config.yaml
n_layer: 13
vocab_size: 7824
lr_mult_o: 0.747
lr_head: 0.00594
warmup_steps: 133
schedule: "cos"
Each number is 128 + 24 x the weight over its row's rms, rounded and kept within 0 to 255. Layers, rows and columns count from 0. The size above them is the row's rms in percent of the matrix's.

# layer 9 MLP gate, 512x192, rms 0.07, rows 27-38, columns 0-191
size [ 99 107  99  85  98  94  99  97  96  97  96  92]
[[160 130 112  99 136 116 108 118 117  75 117  80 118 135 114 121 157 121 124 113 138 120 105 127 137 115 141 124 123 143 122 120  89 138 151 147 206  96 175 155 143 147 111 135 127 137 118 124  52  95 131 101 138 108  98 142 124 134 184  96 130 138 137 129 133 129 127 118 135 147 154 170 102 107  61 134 151  83 104 161  90 135  99 126 156 114 156  94 139 117 106 122 181 137  96 138 106  89 117 159 148 138 105 141 109  92 149  81 140 108 108 138 105 118 124 109 141 132 136 182 147 147 149 177 121 118 130 101 107 125 128 128 124 140 138  81 118 150 120 140 103  96  89 105 136 132 133  83 107 107 119 131 172 121 108 116 140 100 153 180 130 113  99 123 136 171 139 123 110 139 112 119 119 117  99 123 175 160 160 109 158 136 119 116 148 152 133 150  94 130 120 116]
 [104 148 127 135 152 179 193 112  92 107 152 135 133 109 155 131 136  97 148 162 139 107 113 110 134 155 141 107 129 126 118 109  97  99 158  91 135 117 178 116 106 112 102 145 129 116 153 141 111 176 132 121 153 129 150 128 152 150 108 135 138 141 106  85 109 178 152 129 135 192 167 172 142  86 102 120 125 140  87 108  96 121 134 111 133 100 147 166 150 117 111  65 128 155 117 129  68 167 147 138 121  99 118  96 129 153 125 135 164 123 128 117 132 137 134 141 122 176 116 119 123  86  96  89  96 138 122 121 111 147 159 186 139 112 105 113 100 117  76 144 140  95 115 121 157 134 109 127  88 127 147  98 143 104 119 119 136  96 108 131 123 151 130 122 126 155 145 136 155 127 127 170 134 128 150 101 115 132 141 154 173 138 126 114 152  99 116 137 136 127  96  83]
 [101 135 164 105  87  88 178 134 145 109 126 106 149 110 129 163  97  84  86 121 165 116 141 136 160 116 133 135 117 177 138 129  87 133 172 162 114 102 150 122 149 148 115 104 142 120 125 115 112 152 129 144 117 136 104 162 157 148 169 177 157 122  89 125 155 104 100 144 153 164 128 131 117 128 145 131 154 137 102 130 123 145  73 130 153 108 148 115 147 127  92 107  87 121 146 110 136 128 107 120 117 127 112 149 127 133 133 136 120 146 137 103 120 114 144 137 134 110 147 140 130 136  91 135 130  84 164 164 106 147 142 176 146 126 174 123 137 127  59 136 164 138 103 158 103  87 119 111 143  90 124  83 144 110 143 164 126 125 164 125 114 127  87 153 108 161  81 106 121  93 132 154  87  83  89 101  88 125 129 127 153  99 124 140 109 126 134  94 113 117  96 133]
 [ 64 115 112 106 125 114 124 123 116 157 143 106 133 140  84 102 150  99 118 121 121 133 138 147 113  99 103 103 151 114 116 144 125 111 133 128 126 121 104  97 135 104 162 145 135 126  92 137 154 151 111  96 132 102 133 108 111 145 148  86 131 151 134 157 114 145 119 114  97  94 100 121 113 108 135 140 121 122 133 114 173 140 105 134  64 122 126 134 149 118 161 150 155 135 108 175 143  99 155 151 114 154 139 142 129 179 158  91 132 164 129 128 115 180 160 122  84 184 104  83 150 101 133 163 113 123 113 136 186 179 127 120 115 133  67  87 107  98 142 156 143 130 138 180 148 107 174 166 111 116 161  92  85 115 120 134 146 126 147 156 133 125 101 119 121 127 141 111 129 103 114 135 157 124 134 138 119 137 133 143 108 122  95 179 106 123 151 148 106  99 110  82]
 [114 153 174 152 124 124 157 136 113 133 100 149 103 145 144 132 128 176 133 121 127 106 108 152 136 128 146 134 123 151 101 127  71 157 116 117 166 117 115 128 115 144 122 128 123  93 101 151  87 126 164 104 136 151 106 119 164  90 123 127 107 139 105 148  99 154 165 120  89 152 137 148 123 163 132 100 182 149 149 154 103 115 156 100 143 130 145 171  93 161 135 102 113  70  63 135  93 165 136 141 116 168 110 143 117 123  99 145 140 152  91 139 163  96 125 128 143 132 129  80 125 133 182 125 100 120 102 119 128 125  91 147 135  99 175 108  80 104 123 162 129 161 119 147 145 123 115 110 138 142 149 114  89 163 106 130 132 137 147 109 151 132 140 116 152 111 119 125 148 152 163 117  88 141 123 166 140 110 140 162 172 116 126 140 158 155 144 109 175 168 134 127]
 [140  89 137 123 126 133 133 146 115 131  96 132 122 141 133 145 100 110 104 123 146 140  91 116 124 147 151 121 149 140 157 133 126 167 116 113 130 115  98 141 160  98 107 121 139 135 131 134 137 160 109 136 140 132 129 124 113 169 104 100 113 128 112 133 152  89 102 147 140 135 158 129 125 142 128 153 113 160  89 128 102 135 145 115 155 141 152 159 146 144 108 121 140 113 133  96 135 132 112 145  68 175 153  93  86 171 104 137 190  95 162 121 119 128 115 157 135  85 157 145 110 143 147 128 106  71 136 104 157 155 153 149 125 136  90  90 135 149 118 129 123  72 120  91 136 137 137 124 140 103 109 149 118 156 150 159 171 127 190 109 120 104 139 107 103 184 146 149 123 111  73 140 138 138 121 130 158 177 138 107 177 114 108  84 138  83 161 118 134 188 150  97]
 [111  64 132 103 133  96  94 130 128  97 134 134 109 102 114 114 118 122 115 179 163 103 118 142 101 128 126 154 170 123  92 125 119 134 133 134 114 126 117 170 128  92 114 121 144 107 107  77 138 128 153 106 133 159 144 135  96 165 105 118 134 147 171 112 169  86 150 179 113 135 159 140  99 111 120 142 104 104 137 147 167 111 103 147 123 126  99 176 176  64 165 131 123 168 102 119 145 119 134 134 108  94 160 114 120 101 125 129 141  79 119 101 140  87 125 125 129 113 132 141 157 157 138  95 133 145 116 135 124 137 116 146 154 133 104 116 117 123 125 122 101 143  84 157 127 119 149 110 118 143 126 129 132 171  93 155 110 104  90 159 103 132 106 165  80 130 112 100 111 134  94 125 170 100 165 133 133 137 152  76 151 163 120 156 142 150 120  92 143 164 119  99]
 [137 106 143 135 123 121 142 149 103 115 147  78 124 138 109 125 132 118 119 163 120 126 103 123  90 153 100 108 129 105  90 167 122 142 143 118 162 154 119 147  76 149 162 126 117 104 119 153 112 162 121  94 111 158 132 120 108 155  97 146 105 131 119 120 112 104 147 134 167 122  89 168 114 145 118 127 110 123 122 169 139 126 144 144  78 138 127 160 143 119  98  74 120 103 133 119 177 115 136 158 137 105 100  95 148 118 144 108  91  57 159 132 118 133 109  98  79 143 106 135 114 133 134  99 128 144 104 136 139 166 174 107  88 114 120 137 152 125 153 120 143 181 130 136 152 152 180 100  80 105 136 133 139 119 152 161 108 166 167 166  91 133 136 105 126 105 110 136 121  96 112 126 111 102 130 110 131 131 131 156 187 140 143 110 103 125 115 107 158 189 153 138]
 [138 120 116 148 118 107 109 140 192  98 120 163 101 133 168 149 116 120  98  97 129 119 126 150 105 121 163 128 121 128 158 101 134 102  88 134 147 184 168 142 156 124 110 126 108 148 147 138 144 124  71 127 136 133 111 116 143 135  90 140 146  75 131 113 130 107 114 105 110 133 112 161 142 186 180 100 114 168 111 148 144  84 125 140 177 137 111 101 144 166 112  94  97 125 133 103 164 190 147 128 139 134 133 138 168 144 161 159 134 101 124 133 102 114 116  99 126 123 137 153 109 111 145 125 118 126  91 123 137 122 107 136 136 114 135 160 107 111 141 170 132 111 110  42 121 121 119  96 111 126 112 152 121 136 130 110 164  98 128 172 122 102 121 128 134  99  81 124 133 145 162 140 120  98 146 143 149 139 144 134 147  90 147  97 175 139 115 129 129 176 118 115]
 [115 120 117 112  95 144 143 143 101 167 185 112 124 126 124 136 145 125 134 136 133 114 121 115 134 125 151 133 153 111 134 140 144  80 139 120 122 146 120 103  99 160 145 107 122 151  97 166 141 129 105 125 153 177 127 120 162 107 180 132 115 156 161  92  98 123 143 123 136 113 122 115 151 108 103 140 184 129 157 154 122 119 120 132 138 130 143 155 123 139 156 149 126 135 116 119 193  92 160 125 153 115  81  98 159 138 162 132 102 185 133 125 142 159 114  79  87 142  95 135 136 132  77 147 135 151 129  93 130 136 139  90 159  70 116 133  65 105 157 134 132 161 177 138 177  83 155 133 127 147 152 102 110 135  97 164 125 118 145 129 105 129 123 108 157 142 137 159 118 145 141 120 132 105  78 161 131 132  89 159 150 110 143 158 125 120 119 155 112 150  97 131]
 [114 101 163 148 102 127 138 140 138 163 147 109 133 102 106 100 110 150 123 104 167  80 116 138 133 114 150  96 110 123 115  98  79 116 175  99 104 162 114 120 134 104 148 135 125 137 149 162 151 131 127 171  85  96 163 139 148 165 113 116 103 131  95 115 155 145 119 123 110 102 135 130 114 160  99 135 147 131  94 110 138 118 138 108 146  97 121 150 144 158 173 140 135 113  63 167 140 116 150 129 153 115 109 132 101 150 154 118  91 124 133 109 118 128 183  77  80 125 142 128  94 106 154 215 179 127 124 131 145 104 151 114 112 141  92  80 126 109 158 130 145 118 119 149 171 132 111 167 126 134 156 164 131 100 122  93 137 144 143 128  97 105 123 134 139 124 101 149 124 137 126 100 162 137 141 117 124 110 118 120 114 131 134 171 129 146  98  83 122 169 141 125]
 [163 118 132 136 123 120 118 115  99 143 153 102 111 137 120 146 154 133 163 123  94 155 149 111 132 140 102 125 159 123 168 145 125 141 145 106 128 110 136 119 103 162 135 146 114 129 153 135  89 169  95 119  57 144  94 181 149 127 118 164 145 151  83  95 156 166 110 162 102 155 116 103 159  94 142 136 108 130 142 162 124 142 125 131 112 168 150 176 160 123 112 150 125 135  99 121  96 163 158 134 104 138 149  93  80  94 101 153 147 147 106 129 160  88  76 146 109 141  75  76 117 132 127 135 125 115 129 159 101 118 147 132 139 101  94 112  98 143 142 127 149 176 152 136 138 112 125 141 121 116 129 122 138 135 111 114 106 106 105 106 149  89 154  99 158 139 113 132 171 123 166 108 141 113 101 140 107  91 142 149 165 141  87 116 164 112 117 142 121 120 172 126]]
# layer 9 MLP up, 512x192, rms 0.0695, rows 27-38, columns 0-191
size [ 99  99 107  94 101  97 103  94  94 103  93  93]
[[152 196 102 139 118 118  71 144 128 146 160 138 157 119 115 122 117 141 152 184 100 118 136 112 153 143 146 124 116 122 186 145 117 185 144 131 147 107 170 122 129 128 150 167 120 161 148 112 152 147 107  59 156 136 144 125 133 100 147 119  98 172 144 175  97 149 150 166 125 130 118 146 152 167 140 134 109 128 121 140 138 147 120 151 161 146  56 125 105 101 147 128 136 178  88 137 158 152 117 110  94 184 155 138  97 122 119 146  82 120 135 137 142 128 166 127 123 132 117 142 130 101 107 145 148 114  99 126 120 129  78 154 137 115 117 130 143 144 112 107 128 137 109 134 148 146 162 149 124 131 104 123 100 114 120 145 109 152 132 165 110 139 123  86  98 184 126 142 125 146 120 126 132  95 151 116 133  89 108 133  88 136 133 131 103 125  95  95 163 116 129 111]
 [111  97  99 105 122 143 108 128 114 145 126 141 131 148 130 175 133 130  84 131  89 161 136 109 146 140 118 159 146 137 104 112 101 106 135 106 137 158 150 132  88 117 125 146 126 132 107 135  87 101 118 138 156 158 109 147 112  67  87 124 160  94 153 120  95 141  92 133 104 127 138  72 132  85  86 117 158 130 145 145 161 149 153 131 118 142  74 122 121 127 135 114 154 143 171 117 157 126 130 181 132 148 107 147  99 124 140  78 111 113 118  85 103 210 120  87  83 152 115 131 114 134 113 119 139 116 109 156 134 131 110 166 151 119  81 101 131  86 133 130 156  95 146 154 146 136  77 116 107 136 119 133 139 143 135 147 121 161 122 117 165 113 101 171 125 150 128  80 103 142 157 103  95 115 126 146 148 150 118 115 123 117 116 110 148 129  95 143  89 113 119 137]
 [141 139 125 106 136 127 109 101 180 133 169 133 139 109 119 143 147 140 141 116 124 140 130 159 117  91 174 123 139 109 110  60 108 164 122 136 132 102 113 122 136 113 169 155 161 115 153 153 124 158 134 153  97  90 141 132 146 160 158 176 143 103 142 111 148  98 165 123 138 102 122 135 115 122 128 115 197 137 151 132 112 101 148 123 137 166 116 145 173 120 171 142 111 135 103 132  93 105 109 129 129 100  99 106 183 100 156  90 114 167 133 107 115 160 102 160 117 127 166 158 126 186 127  85 109 132 123 125 126 114 136 111 129 115 121  92 143 106 133 152 118 138 127 117 125 175 106 119 133  74 112 183 138 123 110  69 107 102 134 134 125 134 139 141 112 101  80 138 111 156 121 141 115 116 105 156 123 162  98 138 135 111 118  87 147  74 130 130 104 102 133 128]
 [106 128 115 115  74 112 130 124 137 134 121 114 175 125  88 113 149 129 169 120 162 134 105 129 163  78 133 163 138 119 110 154 112 112 118 133  87 131 133 111 135 120 149 141 153 119 127 136 133 151  81 133 135  71 122 113 134 113 129 144  90 134 139 137  96 130 151 132 115 135  87 169 134 123 161 146 112 190 136 142 164 115 118 119  72 124 127 170 106 120 114 126 103 148 149 154 114  81 170 142  86 139  73  97 168 121 150 106 129 123 120 151 146 176 150 128  79 130  75 122 112 113 126 120  57 120 103 123 172 126 155 107  86  89 157 110 121 130 152 151 145 138 161 134 161 132 153 127 151 139 146 141 109 143 102 169 152 125 116 126 119 140  86 110 158 145 150 109  93 112 102 162 143 176 145 131 139 148  98 125 110 126 110 134 117 131 119 151 104 141 119 130]
 [110 118 118 135 136 114 144 134 130 131 157 154 162 110 123 110 140 153 113 205 124 110 152  87 142 127 154 137 163 106 114  85 153  99 104 126 113 144  50 157 136 131 128 121  87 158  87  84  70 100 116 109 160 142 142 163  91 132 107 163 151 122 126 157 117  91  90 144 138 155 150  96 145 138 143 148 135  76 109 135  92 130 165  96 122 126 148 135 172 131 130  84  91 115 119 128 105 150 146 140 165 137 152 111 102 119 134 108 123 114 114  98 133 112 131 139 144 147 156 132 133 140 155 124 131  79 100 136  90 112 148 128 129 106 155 128 149 117 135 170 124 125 136 126 130 102 107  71 121 110 133  92 126 110  87  97 181 116 139 136  98 137 158 142 136 166  99 125 162 136 119 114 130 114 120 165 155  97 106 114 120 145 108 130 164  98 141 125 143 104 116 157]
 [195 133  95 150  73 135 120 132 131 129 131 124 116 150  78 126  99  93 110 157 160 137 141 131 137 136 150 126 134 120 151 105 153 122 147 138  83 142 127 122 132 115 112 116  92 148 135 174 131 110  99 136 114 138 120 143 143 162 141 125 109 128 101 143 168 103 126 144 127 139 136 131 143 109  86 153 100 117 127 121 118 143 152 160 160 146 147 182 133 113 143  93  89 143 123 159 116 106 105 111 117 139 147 117 159 159  92 147 167 156 122 145 162 109 147 179 141 112 164 113 146  99 114 149 126  96 152 116  99 128 119 162  94 211 102 146  94 157  86 113 107 103 102 128  97 162 174 166 117 122 145 166 136 127 157 142 132 113 149  83 135 131 119 146 104 129 187 133 132 114 132 144 124 171 102 154 118 187 132 119 147 115 143 124 108 133 130 108 128 145 127  91]
 [183  85 119 139 111 104 115 101 126 153 104 137 126  96  97 151 147  89 118 110 135 156  88 116 164 140 114 133 169 136 122 105 140  76 133 115 172 108 135 129  91 123 136 128 121 163 129 104 128 139 141 140 105 160 145 146 120 127 159 131  92 156 115  84  81 146 115 101 132 164 140 162 103  91 124 118 128 151 130  74 147 171 117 143 140 140 139 115 104 110 170 121 145 132 123  99  86 125 111 145 152 111 143 137 143 103 104 124 146  99 109  89 164 135 146 193 105 119 115 127 132 135 126 102 109 130 180  95 129 130 127 139 167 149 107 155 163 105 126 136 101 115 111 115 130 157 115 101 132 121 149 113 101 143 149 117  89 183 105 109 122 137  91  81 107  92 146 132 130  89 122 113 150 127 130 123 183 134 142 105  91 145 126 118  93  78 126 128  90 128 162 100]
 [ 81 140 145  98 126 116 127 112 120 130 133 159 175 134 151 130 135 111 139 117 138 113 105 170 111 114 127 148 139 105 180  94 148 106 120 134  55 106 117 124 119  87 134 107 187 148 120 115 111  82 137 159 190 121 121 108 107 128 148 123 172 122 144 149 126 142 117 122 104 114 142  89 151  85 117 104 115 145 180 111 144 125 109 113 166 139 149 126 145 106  88 151  99 123 129 174 136 175 104 125 133 141 110 140 133 142 126 117 146 175 155 110 122 129 145 143 145 138 132 122 125 168 157 166  88 118 120 120 156  79 119 135 151 174 129 100 105 125 114 114 149 148 165 123  94  92 118 142 139 156 122  81 136 139 114  84 137 154 151 119 102 125 111 125 113 141 118 119 144 159 109 135 117 141  81 154 135 152 155 134  88 112 126 198 137 164 146 122 120 108 132 100]
 [121 130 129 143 152 106 106 120 123 122 109 145  92 139 145 167 113 138 151  86 138  90 154 166 123 137 121 143 145 126 164  85 127 133 140 141 131 170 116 135 111 109 197 112 119 122 155 121 130 145 130 144 167 115 107 138 114 121  92 156 133 130 128  75 132 154 122 115  78 108 132 116 121 139 130 115 135 155 170 140 130  85 102 153 167  73  92 100 143 150 106 109 137 114 156 111 109 154 112 131 163 125 136 142  91 140 144 174 141 136 162 144 122 149 131 103 122 134 104 132 139  88 145 149 162 115 103 152 119 154 108 124 138 135 120 187 153 143 143 156 111 175 117 104  68 102 135  72 125 107 116 153 118 136 125  71 108 122 126  96 125 140 130 188 129 104 127 144 135 123 129 143 109 112 161 140  81 149 120 112 109 119 107  75 152 131 141 117 116 150 191 154]
 [159 133 185 190 146  70 143 122 106 142 158 121 145 107 158 160 131 117 160  90 142 126 118 122 100 164 138 158 149 144  94 144 154 151 108 138 174 135 103 151 108 113  91 118 173 110 128 116 115  84 129 130 123  81 162 125 155 108 115 122 145 138 147 139 135  87 120 167 110 163 127 121 130  93 164 128 154  91 135  64 144 134 141 133 137 153 138 114 147 117 138  83 172 109 100  89 169 144 119 110 137 127 157 109 104 114 137 152 141  82 111 101 122  78 149 122 107 113 152 129 130 114 123 112 117 130 100 104 121 148 133 131 108 118  80 122  98 104 131 130 111 152 122 100 140 115 146 115 131 174 134 141 130 119 119  81 116 154  83 158 115 121  97 128 147 147 167 132 112 159 150 122 126  90 125 137 142 169 139 120 123 112 128 136 141 109 120  67 159 120 137 169]
 [ 89 116 153 107 111 117 145 113  96 131  90 134 151 147 134 137 143 119 105 104  93 139 135 132 101 120 154 127 118 144 137 145 123  98 102 100 136 103 142 142  96 105 102 131  89 121 132 114 114 119 171 122 132 181 119 126 122  90 145  84 161 115 174 108 115 171 129 112 121 103 135  84 150  88 106 140 117 142 101 143 169 110 171 100 145  98 109  79 117 116  48 146 170 115 159 134 157 145 142 151 128 144  95 124 108  97  63 140 155 100 160 139 149 114 101 179 145 121 113 131 104 141 112 121 142 120 145 119  90 131 140 146 117 105 132 132 141 103  92 124 133 124 175 114 107 134  89 124 151 105 145 103  93 128 137 172 149 123 112 136 112 119 101 143 101 131 126 149 141 121 105 150  95  97 112 138 113 147 103 165 145  88 143 110 144 106 183 157 117  98 114 161]
 [ 97 116 145 112 143 149 141 105  96 133 115 107 146 133  94 156 133 109  98 147 108 165 126  97 101 134  86 134 110 127 139 130  91 168 119 114 103 115 126 107 150 158 146 156 157 118 158 138 126 142 141 151 112 116 110 135 149 188 117 178  78 100  97 107 138  96 104 110 125 151 117 140 147 128 142 110 156 173 132 143 117 114 134 110 128 119 123 158 150 151  95 123 133  77  85  92 114 121 149 171 106  90 167 146 108 123 124 121 135 141 103 136 151 135  90 155 144 147 108 150 146 150 137 175  92 147 177 165 130 155 147  97 139  93 115  77 104 138 120 134 144 157 121 119 139 154 124 124  84 110 135 111 100 134 116 110 109 123 161 135 135 127 139 117 154 128 113  71 129 103 150 111 107 131 154 110 148 120 137 154 115 145  61 139 156 183 116 178 141 145 171  97]]
# layer 9 MLP down (transposed), 512x192, rms 0.093, rows 27-38, columns 0-191
size [102 103 107  86 103  96 104  92  91 100 100  93]
[[115 155 178 136 154 128  54 124 148 130 163  98 142 102  74 184 120 108 145 154  95 135 157 115 182 153 147 132 144 100 147 117 159 126 160 137  88 136 136 144 119 119 147 173 149 126 118 155 186 131 124 134 106 107 147 119 137 141 137 122 140  93 125 134 131 132 122 172 127  90 117 135 142 110 139 115 124 119 174 111 123 151 130 130 144  98 117 131 123 139 157 114  85 119 152 190 151 110  87 113 124  89 122 120 163 107 133 150  89 151 139 164 160 183 119 109 129 142 129 109 164 166 108 162 134  74 109 148  92  99 105 173 127 117  97 105  79 164 140 127 127 120 122 110 156 122 109  90 137 120 154 129 128  97 155 142 107 112 115 132 162 151 115 123 142 160 119 119 120  99 138 106 149 139 111 132 132 128 108 142 118 124 136 167 125  83 106 128 149 129 151 106]
 [104 142 125 123 157 133 156 134  85 111 111 106 122 140 150 124 121 134 127 151 120 132 107 155 119  83 146 158 149  99 149 122 141 125 132 128 170 132 141 173 173  71 147 115 152 164 186 114 141 129 103 107 112  32 130 153  80 146 138 147 147 109 108 158 117 116 169 112  83  81 114  95 127 124 127 112 125 105 110 161 131 126 173 151 116 128  97 127 124 132 109 165 134 129 133 148 152 139 121  97 145 100  74  99 129 118 113 141 133 145 135 126 122 159 129 155 124 118 129 126 115 113 142 131 150  96 114 153 106  86 121  75 100 159 132 176 103 106 106 158 125 129 102 129 133 144 119 101 114 141 140 125 123 174 144 125 127 128 150 115  93 119 121 117 123  71 139  86 122 151 121 161 124 106 127 105 126 126 105 179 162 158 152 129 131 131 160 133 147  84  84 137]
 [124 130 164 113 119 117 130 129 142 133 190 129 165 169 158 169 109 143 153 113 116 163 147 151 148 115 135  95 120 150 101 137 117 155 134 133 134 108 120 135  83  96 149 101 154 127 166 165 140 135 160 144 133 126 139 144 139 138 170 136 162 170 105 104 116 130 154 112 111 151 128 125 133  62  97 112 123 138 135 164 187 157 131 123 143 120 130 144 121 121 129 115 113 159 138 117  91 157 107 173 146 122 149  76 132 128 112  73 152 134 166 142  91 155 141 174 164 108 163  88 129 151 115 140 113 109 165 117 126 104 137 115 117 142 120 157 115  96 104 129 119 115  95 125 139 111 125 108 115 165 111 133 151 146 164  89 150 116 127  88 106 133 158 145 160  95 133 105 119 148 115 110 168 157 113 140 108 166  96 162  83 105 154 156 142 141 170 111 137 137 155 155]
 [146 113 120 123 135 113 144 136 139 149 130 158 127 126 171 129 141 132 144 150 100 126 150 147 130 143  97  82 141 122 144 126 127 128 120 158 120 111 101 124 126 152 117 150 144 101 133 121  90 114 157 100 102 115 144 158  94 142 123  77 171 128 100 146 144 121  98 106 146 113 109 124 168 147 134  99 131 146 149 119 104 130 108 109 156 167 115 169 151 134 157 134 129 190 102 118 103 128 126 148 112 136 139 111 127  88  91 152 169 112 119 116 147 132  68  99 139 123 196 130 189 116 138 125 133 121 109 143 125 103 134 142 105 179 138 171 166 115 122 135 127 146 166 111 128 152 122 143  81 144  89 137 138 116 137 137 184 106 136 156 179 143 112 140 122 138 128 161 130 133 177 121 105  96 114 144  97 104 106 175 172  96 142  72 182 114 143 101 140 105 134 142]
 [122 148 137 143 130  95 132 137 182  79 107 105 166 142  96 113 143 180 128 185 114 124 130 118 161 157 129 128 123 136 114 163 126 127 129 106 160 104 126 112 103 137 142 134 165 129 127 136 103 158 137 127  85 134 138 126 131  89 139 117 153 149 136  99  92 127 132 133 155 140 114 136 133 106 125 158 173 102 125 129 144 119 160 122 116 129 121 164 155 108  92 122 160 127 110 122  75 169 150 157 113 132 147 166 142 111 108 128 119 146 114 117 153 105 135 128 155  77 156 103 106 159 124 116 141 126 125  83 111 106 102 147 110 136 156 127 149 136 134 137 134 128 216 123 148  98 170  76 104  78 129 106 119 115  90 155 144 112 138 140 132  82 108 138 120 114  83 112 129 175 139  69 120  91  92 169 124  98 117 114 124 132 124 113 131 133 111 114 163 153 135 168]
 [134 147 155 122 127 167 108 139 138 205 172 129 111  80  87 124 108  83 119 123  99 141 149 147 148 139 146 155 113 128  81 114 151 130 134 156 106 158 147 161  90 111 103 109 125 173 138 121 139 162 138 138 150  58  96  82 140 115 168 135 138  98 135 120 133  93  86 146 141 114 103 111  83 152 125 129 130 116 145 158 121 158 124 141 149  99 121 152  97 100 137 136 128 119 145 138  76 105 122 111 184 123 150 124 135 105 106 121 143 168  94 146 139 159 167 175 146 112 127 135 157 157 131 121 102 172 143 146 116 134  91 142 123 152 154 112 124 134 113 110 173 129 148 113 122 159 168 133 129 131 161 140 135 120 145 121 121 115 125 123 140 121  91 138 134 142 114 135 139 106  98 136 103 149  86 130 113 133 129 137  95  85 123 164 107 173 124 155 163 115  92 147]
 [154 103 151 126 160 145 102 116 116 170 140 152 111 116  93 137 134  96 140 118 146 130 123 115 132 121 129 109 150 147 129 120 144 114 134 141 151 107  92 135 111 129  93 117  98 173 138 113 135 138 139 138 113 138 101 118  77 107 149 100 131 144 158 109 112 120 139 117 125 138 115 137 161 110 112  86 127 188  75 111 148 171 139 109 173 131 160 130 115 139 137  47  86 166 110 113 115 125 155  90 158  98 128 138 129  98 117 129 124  82  86 146 155  98 101 134 123 118 108 130 114 116 141 108 119 155 126 112 142 104  86 136 168 121 109 134 113 182 143 170 106  97 142 121 145 161 127  79  99 143 116 136 111  88 142 169 179 177 168 109 144 131 121 130 152  88 137 106 131 149 111 125  99 132 145 152  88 137 114 106 145 110 140 113 100 101 110 156 153  93 156 148]
 [101 111 129 153 134  88  80 122  78 157 156 149 142 125 167 149 129 151  85 131  76 109 111 162  58 136 104 115 143 132 148 134 143 119 122 145 143 139 139 159  92 119 171 110 145 138 144 131 139 161 161 114  78 115 125 105 154 166 124 172  93 107 118 140 101  74 112 113 139 171 113 165 126 138 148 166 118 162 111 129 144 126 151 125 101 147 156 127 146 118  99  99 103 118 130 124 179 129 114 108 126 129 138 102 164  91  89 120 115 156 121  95 119 102 136 110 111 136  83 136 125 154 146 158 135 119 119 134 124 152 165 113 135 153 128 119 130  63 150  94 125 137 147 147  99 121 158 118  91 122 100 112 143 165 132  96 155 145 151 131 109 113  89 127 123 138 129 142 122  99 111 132 111 124 144 101  90 135 153 129 144 152 133 160  59 141 172 114 122 126 120 138]
 [116 127  86 111 123  94 110 114 146 112 121 118 130 104 107 113 128 102  94  95 149 158 163 143 157 144  88 134 128 174 164 113 135 163 151 120 140 121 124 153 144 127 148 138 134 116 117 149  94  92 129  95 102 192 138  93 133 119 163 103 106 201 102 175 116 111 144 140 112  72 101 101 140 125 127 153 113 108 101 109  78 133 118 132  72  87 126 177 116 121 131 161 154 140 140 152 120 135 136 141 106 136 121 130  97 162 105 124 148 125 121 139 177 119 147 129 117 143 147 104 133 135 192 154 166 165 130 151 159 146  57 124 115 164 120 123 164 153 166 147 102 127 111 167 136 126 133 121 127 125 129 135 126 143 145 126 140 125  98  92 110 120 142 134 149 104 151 126 146 158 156  94 142 113 101 148 136  97 122 118 124 172 121 155 100 151 134 100  99 128 119 134]
 [138  96  98 160 125 131 119 132 163 146 161 156 119 109 157 138 116 150 124 128 111 116 106 158 116 147 162 151 131 153 131  96 112  82 163 130 105 174 102  82 101 139 145  97 120 148 109 111 136 118 128 115 119  77 143 134 150  75 151 148 132 138 144 118 119 135 114 125  97 130 141 136 126 101  98 158 130 137 106 147 110 140 136 103 132 144 158 136 136 133 117 158 101 146 107  97 132 118 129  77 102 136 140  89 137 123 164 127 110 207 137 115 117  99 143 129 136 137 107 113 136 137  89 132 135 143 172 101 110 156  90 138 185  73 102 100 105 121 157  96 128 158 189 115 101 150 126 122 145 166 125  95 159 114 126 165  76 116  94 132  81 105 150 141 101  70 125 141 120 152 132 152 134 152 129 152 112 138 158 127 161  90 112 120 129 102 147 111 144 131 101 132]
 [152 160 116 123 119  96 108 121 116 137 121 128  84 143 141 113 164 152 170 169 144 164 126 141 124 112 130 117 137  93 136 131 140 141 103 163 142  98 178 143 178 144 139  88 109 116  94 162 156 154  71 112 103 132 116 120 136 168 131 140 134  96 138 170 144  91 110 119 120 133  95 146 128 143 153 135 125 116 141  85 123 184 148 147 115 128 149  89 135 154 103 141 143 154 174 109 121 143 141 125 138  83 161 129 126 143 132 145 172  98 105  89 121 149 106 110 118 141 131 124 112 126 153  92 126 123 141 158 137 159 120 121 150 146 117 125 144 150 135 171 109 116 159 140  77 138 157  55 131 146 139  78 104  91 117 114 123 130  82 150 140  96 123 135  82  86 133 118 133 112 130 141 111 115  95  73 130 121 139 130 114 149  67 168 145 148 140 135 133 121 133 124]
 [124 129 109 125 157  82 143  77 126 176 170 127 117 121 100 132 124 141  91  86 102 146 186 161 181  74 114 132 139 150 141 125 158  97 106 155 154 100 123 107  87 106 130 143 112 107 147  90 144 172 136 103 148 116 113 149 165 140 136 117 155 117  74 159 125 131 114 131 140 168 118  74 172 142 150 110 105 130 174 100 131 125 180 115 128 173 105 131 118 140 188 138 126 101  80 154 119 120 155 118 123 153 129 135  75 136 118 147 106 151 103 105 152 118 114 108 122 128 130 117 128 130 102 117 135 108 143 145 116 127 145 154 167 110 140 159 123 146 129 107 154 123 107 104 133 101 164 145 142 122 128 147 147 152 130 125 116 124 126 127 147 164 146  99  93 163 137 134 150 107 145 131 121 115 120 139  92 102  96 117 160 131 132 132 135  74 109  98 147 147 119  83]]